Weights of a small transformer language model.
Training: 287M tokens, 9881 steps.
Each number is 128 + 32 x the weight over the matrix's rms, rounded and kept within 0 to 255. Layers, rows and columns count from 0. Numbers have three digits each.

# layer 3 MLP up, 512x256, rms 0.0894, rows 52-77, columns 0-127
140139136097094095153090093203109047085117133130112122095132105169138126082129141102151113091122115089151102168187090150184179131112095175143112135056127117100086143110103095151155134147129147105128116169086084109101121221175099140183089147129127147048126098107135121191075096188083161144139141100134099127130054040157062103184145126173114150105106111127108149110104128138172151176107
089099132140125098135055164155127136146195084108114175125116123073169122132110162108155148116107075143159159156089162152117176127156125121079080120068147112137108165083113170154115148117131125142152156103127142145188126140133143115108123095115147167160161144120146151063111138085162195117068126145080156134105157171142170129144141120163127123107065130187102124120119113168109104104124
201157087106162097133117088112129128132105131184155106136121144130129089151131087101109130113107125170070183052139099095117148077137115078164125164098127127139119131108117137099183177124112110141101140095169150173135171039161072159093113111168149151141131119092122149153108161117124131085157189142081092090074112126132108184148147104125119064161161173130108163118124126111107150149138
113112137063152121091129119096189125150175153109138142140161087082107079151164106101152108155022187093139132166143130150088089130090128160164122140095127114148133120124075121126124131085189129128136103168158158083126110141143130106115149162130130148169134081093113122131172086149162168105087118119202141148106117106112079098140176173134113161128148123157178106141068132169146145114138
144132142174147081146164189114127085158125183103155122131148121091123107068122139116096087158100124133105134132129135165094104103112133101067136058179186147095102168143103158092107171091143091124091102213136152194118129136126142102103155144098137143112119143152117146119117150121105116165114115118158095139186142141076121069133174115157123122151083157113097117138088135179139103092141
099095146149129223040153135126131151151068127102143146094168115147123100126170113144146166171073169113153152105140136119109044141141191152063134141148084137143152150177130097103137106123100133135148171088192172109144093137195087070157144102129107155143127145092111122145076045084149109129123085109179102124131133127121101109070133150210144078056083203169114096136158086193155148134096
113129171150147142069155161100116091030160151124145178122100091116165121161155114119116087070140135098107074118121130084109133093107097167154103170103125131152129145141161125154123102139147098174126164158139171065143175104209151170105110144096166052088118115117104185099062106116195072162135188095074112163182159144114166113107123143174135102182171191122062121148153104123144102114165
143097123086139077147127052102120118092196119134075141174142127120137155168199104157103105133131106133128145085100092121144093154106124124108112114120127135173090140113079095120153107099113133106121111098071076128121151123174188113150097127122124146132199143148160114060183034113095118118162062123158107084151148170088107116095122146151146111130123149127143136131112156115135106166138
141110140154141063148125130072116104057114181081143144127144143104132106161100097111102132085034175072104117134149119100120155118165129130132111150140105148160102123168161108129163190152176154118113134166083135125093135155129153123095104144165166100142101093115079109141116089055126110124135180099116155110161178113151124119115071149131133104139124138114126123118112081120139105169103
089117091177170095166092125132097097150191102084110153054162144168109100157138128136135166096091115098156109130107129105126104145134174192139119098102096126098123118097116199162122111164186131084079120073113136156157146093091098114128148152107110135155077132076124167131121164139110148177140152137161187160039064061108159153121106141157165121105122084128137116151115144132121118127134
166199125086101113113152137160161150166071077189179200070075176044172126173077142107141110089134207166120218122079124133164090163085115148167103131148156126142078155124116092101178097152132155138151165061093081136091120109152077158162101107095163095092142106114104101120126127087144158153156098101153186145133093101177151122119145111167079045122167142119116120139123143129110109148164
098141157146106144134117091101157151135141132186095147133134117034095185126111154201078093056130109111133072173094123116143121108108157113193163155101140134138140128144191128123105121134128122154093171164141147089165118046156085139096075100154092141119105110140164126069155190142141187159076120152097118130146086148113135112128153137095073109102105095110125135158116091131138130147157
078134115129131110075112133142133122108146179143142099118145081131123085168129134133115172099162151133159084123103135118167129120144105156170064158120116084153110143133118132161149104131098094073133176130106187117101157127130177069127154123112151179139107154145159174118150100153146151181076141065124105098170137116119157171110099141086130149129076189085166149125178133137117084182126
157147098169164172084095112122077150144139124167150153084068085138130136147114090110170150103130106162138077144137164155159126108113126084102095128091135160087142124080090118158131100145118131148180124135149142101072145168106107161153142137164140131138097091079117127155118111097109150154161140134142098086101125081211129119094129153179119098157141136108084146133183119150106096124124
129096131093181105167119079129152136090162136106156136141167092130109129105122056131131096116132109139118038157159065113111086115098119162182141123096134124122160113135090139125108158112131166105108127142113140106071201133149153108144115212129148109137118139084124205151122099130153092139078131130129178105121146098107127145101160143167165100156105129153123130066116084132165153094151
093100134109138115130152139180157146127122128125163155085079107119156139143101093167102141131132069166101111209130127135150088102134122150109152137125133146141134124081132124150158112125132033204165144114129126154124144167137095120081121097194141113098133149142096134090156137131115161136096087140126170123168097110116096128093145147106155107144128154090140141137136185161141087171126
094108173121118080144122128104157102111166166093111122161121102100140131131176121104168104107152168151112114155173133129183141107176138075152134105149166128107131137107115104185116152173103142134168105102110119173140121167094069125132183108060116086153138122148138166141086132104095149094112116128118156148171168108124125161132104130109087127134143091143128212144182141163114162124178
123126121138142108054140108134104058125140145156200151152170149095159076119171102119124122094111128127107139167186076165093154060072111155120110134111068113180161142195142071107114139161136099147143126133155074082147071123150071094116111149117108135116077043150127142145125136083082107113140084115163123180253118100175110120087125129123093138153160137139089149151076103127184133094147
132136138074087136157108092124143182159063149162154084154116145116104106162150118107102109121195168151055120017179144117153158112132118147141129072101117178139095153094164085112131160071123119130079133116110114130052129121134171109181093066157145129134189129180115150097115139091104110116116113130154099119119102122103095155147148164153115155183088128110149132141151134088105166152127
174150117102142073126085123091114088142125101071139124100181104132120101123155103072076142136134088144094157160117185185146041184106140180129172100123133086187158162119107131127126120120130159069116125142155131176172086129167114105100180081117130133158162119115087159118145108114148148102205133154141120109108151167136127112123159140149091189110154134096130169124115112102168163159098
170143123116136096132154148127091121084180133119085150122126147109203124073164136102182139071144081100113170107162098151153124134141092167123175147068146101125143169093066110158163153098164145115146162139158140065088157150154118107150171098158131181147122139151085140156109161141096131167065130140148119174110084117096121080099163118104161130109141140126139076129111124143108109110175
129133117091060180099121145073112119057091102126168086127124135114133119106099184182159160148075127111164154152080144076106136155201092150127070099181124155113141186104126120114161139125119167148099090132139093150142148098124119089113141108156158165140147089245122127135073135082173169130080160154145123191189104113129153154151126053094108165130179117137142118090158163102095111143083
154167119094108158153143152142105155160113090206072086122099103110108115119150109112110124073148163076118133125155149117140163070108119120098138062132120129098186160148090153132123117100147076128149160136112114127137133148163078154120114121113160078117121067170097113177109093151081126126130166120173141210170150146152123101097144165123131116169145159128145143107135072134101094136199
074163108162122136131136103118133126168123155185122103115158030139151145047104146192203128164159114116069127100073100136146090167121153148160111085141086150110114094104110113100087097133108122124129177069100080045148180110139115157141079132128186140154095124148080133159159155104095075168099160105164154100118076153089105078146183150119202165088101154154135132130125103074111119087147
076151134113119077109091123155111163119093146109110125101078164151170102140106074143120158193124120146127075095155134040071146102115146112098112155134132078128102148117127158154140167094164154120101089064086085166220087077173101135158093146121102150184125103147113126124102133130151168147157176155112166115139069095098155019125138173157143095112149125105133171160120186185147129165156
155101101120164174120121086121106133117074114120134123165145139089120136127192132110145170167102102084150050058102140112083113144151141119142085103151148166114079143210103121118043135110175077151065087142107122161078172150105138137145149126132149158151155122121090126117133130136117091143090163176123117193093146183100112113118109145188166117154129095160121080131136080135141151141073
# layer 3 MLP down (transposed), 512x256, rms 0.0836, rows 52-76, columns 0-127
150094146127153082121074120138057123162080100126164091114143073149158158148129075082153087120114127100081085129128151120191157065181149136094157154153049127127120101144112093133136098136076188182177091159129119103173080132189141155178155080098124160116125159193146183071090119148156161104136160123138088076122085139115105109148135123127141121133113129094147036097142176055127131100121
086072106071116138156104111100109122146114157107121140131125144130112074094127131111098168139112164185107142130128123120114139131189160141159126112144106143093140157115205154116195103149169105152124072157205165082147093132144169106114111147148092149112139107119159121167120096123151138110135148083111161134127072072138153115164181125160141187135098171050178125152186120139106116139154
137145140161101065083188133122182092119125170170101121102109124122127147144204117200122172167189143120125110139156098116086188115133108126109176116172145110101138164112097082059101136083167097182111133124183112123110099142109171143096098159150135129128105135136089088130103087103127162098043137122146124154184115156091122121131149129150127084152115119146110131100127150157206102126137
155147136154168154131198120126161208179104153095106095174104122130136121098090113155132171147133154163108095092099170079103138153126115152167126101144163117122064127099130114111106115099105089122118128128177151090154082136168125095142153158146097122092114173131104155072117099106088126115138103142125126087129141097109158154158082060094163131127123160137147114178106212136138125131203
084201107138109185166177089140129162135035139134181137134136087139118133108125101117133133068162123116154119129118059132139103078154134141100136109146165141120201148137119133118146118094086143107096172141152117138158089161109106122137124139118124148140111141131087112139128113112142137153133083148129153113129208110153144120098106156178143094113098099185121128154195109133146120104125
112101053145153060069115118148171134139153090071112128101058167109143139131172206132125129106083140156098136190148066139051168130110145164062166167149187093207143154102076158151128105205047143187093148079120115133129134129163061158137150094134110181135126068145114117143152106130161102136168070084139117126120133143151129124137129138109152107125134197141052117138124105100164194092180
123142080153144116115156153146185148145182139136138141135137113109120119146123096165103155072163147073047134160138168106084145131139096155110138177131157116190085155070096185108179146237116101090089149113157158179143095067147113106149103100118144056182151129135099139172133136089125094194071122204117136122093132179124103141093123156134133137126138134170169185115152089100106116109101
134066127120142138104112092124175123147097123112108172074161163168156093129149136128130152126105117094167133119132136120150144128111088160122071099155092094172147110121172114112142093134122105152124158079152111070123108110099085127164123105123180118063131111122142105088120165226126135175089090087135145180136175155122135123146109096074117159185122103160094102147101113175121091112097
093213111127096123133152136106142166133107115196134064110129122063147101192123171090110170090136123130135171095099165138096083075154105149105138121104154149142107134086135069091187085156099094157136156129128108154116122126115132078145126107086134154127195148128094097108088159100114160166179082154126143133145129144126118134093074098054117150171115140112127174130151162152100159179136
173154141090090084097131164094157122089121094129120154161105119155139193142108139141099082126153095168138108131102140160154123145128144143177154102129114137126079126171091155113067106112126174139152105171014150162145131116163169157124128100104097117121176144167106064144105103157191109155102123150090036087167155173098145119105104159094153133092167134131115155156119114127133110143165
138117132094137121077121118082150092109188144149134087125097075171192146054130081122095115144090134152109085190165139102102171040144071144144163134112128096183117158124179179131116115171089153137172167220150155119110126170166154089117126138141087157156096158113081136077141131136118119068119138129132164126148124125126091096087148115190098175133113150171117100114135100116116164125167
121106134126100156124136154135125100079146140194082102085138172083093156113142152127113081138129036138085096144169151162150138159156094133115168153131125152166162163130119164099125146100116125183140131098108107139113091149103177044161100144105135124072142170150121145138137129140127134118125081125159146141087040147175124099125116085105106113132104103204136114114159119079088122077165
105085127137125091108153111143104195155133078143154174137114167153146153110153157107097143140137140138142127124086153152062121100109090126124166136075166088134115120137122127109139129140181079129175110108109162145128116113166086106138131125086133104124143159136121101180138147142165134140120152146096118179118124145093098071133139115144117115139145115188097085143082185147113112135169
190150154156175143139132119123070144116126155138158113096084121146174128154126156142092098115109121120111088124192118119127119119116166085073107114160163114154092112114110162051172159128107116141102140145131085109152117116121153172099150106144117190141122095117095147176112125144120127117087137161182120147134094145138108052173110146158131196118156112110096127117097119133125117122100
119127150129119131079121159098134105124125110124109149093119082114184109135123146119141097103132093147125149115117182116170095120100175146137137150164155147127110154088117105135164076140202125135102143092183082095155156161115106135145181095163178124115107148093123115168139164142165149102164141140077131138134127198094125142140089094201142089116116096181113138152091130078069134112121
153119061135096135142119164130144112127118126159145105090106127146137154148111088113139122163164098125153137136129136154144147133143148105131147128122132120116177111129090135117116113085097161109098164140065135123122108135113130102053135054128103122126138134147148137108120128103124139139123149093148164126146089144106111104143119161206124195151122181104113121128195141085164173134112
083108134099086146164105152104116145085136111145148155124102121141096149166125086063104169169161095104166139091074115102075075126122128153128133152093102185076104082089133145160149125135168168200169132119079111103112121074112127133130100124149094115184163157142123135131182092191160146108140166097129160123096065166116121186160122130115119128106129138144124125129196086112123117131102
109052125128101102126140131190105128152124132098157123147117097158150137086160150133161134145179160095161111089152112091149134124152082135151159147174158146198147121121159091115192129125064052144115108072201104142130118094129163142149162105106142113146078085141154165082093141096114099097152125125131135126142162162115101184203094158133112129154098118128110139118117083145079101153075
104068087157179109143168164155117110126074168163171156121144124188114114125160077136113126141142064170063140127148113099098123149123080120108122075139176156141162113109192097141113066131095107139110121098155138132170087132108123129117087119095123114102179147146076156125162118118096171102111178104064139175161111116136040102152202114093126109124074123143111079138122180161123163131114
101171107087146124102158077103122119148128120069141139068154118147098108107099184135174083123137123161169155129111124126161092148121161110116162147157129157168185150104106122111152108092113133126178147216188102107123128116168203126065141129193185113107146138163132134164099127092123112046128092152215188072139180106135208110143181155114149121115078150106173107110128152120099098081113
107132161115088175198117131133162107144129150181149095118151109145131158125098128120093143193134165148103131127112134146142167182170150169128095186203154113163075067114112057110151139119082106161122129175087090095151074106107121127101127133088090146087163154115172151185085105080181156126173130170118109055137156140089140090118069097176105062107150125077055138125146161147102121139105
141161128142059132072132109167145112139081149127141130170169143083154126090103167120183101110175115044119136164130159164141095096125118226039158102151112086148105112100092125145140150153081089159140154136129089139136135136129158148169090050169075102119100133124088179138151092176110113161169100095172163138158140138159135157133034075213155112115135124098111110111093118058100166225095
098148105155126182093186143170114191100135066176068126180111131088156125077138172103174103154122113054093116121088072214166081140151099141112086055118093121132049156163131105167092173148137125121140127135132141125105133181147067157041136154133120071189108081106099073094091125148165116125046140118072147142135163116126139058084143122128108092121151139132149140088136136151138164131167
125090137132055133118133195124122161097129128111164131090111087066132087094177143194148168166133134148163114183156185092143133148168127108165147109082137060090132155115124130120082151138108172164145102091123097103102133073097136123150090149183208137147188167152130161089145164141068104103088080094185144116167076121117105102149121135169126171140075106193178088048199114138167158166156
182143051178141141095106126119116121125149142183084115069084180127113167069112104175110120123075140109147124132150183119134088155041112085119135126149148110094151156087069122142128107116163136099106112139083159104145169101104083127114154089130144099122181134183147129128087129129197138067119119095157182105135126160136151055167120103201157110121132120207158169212123129125145101097170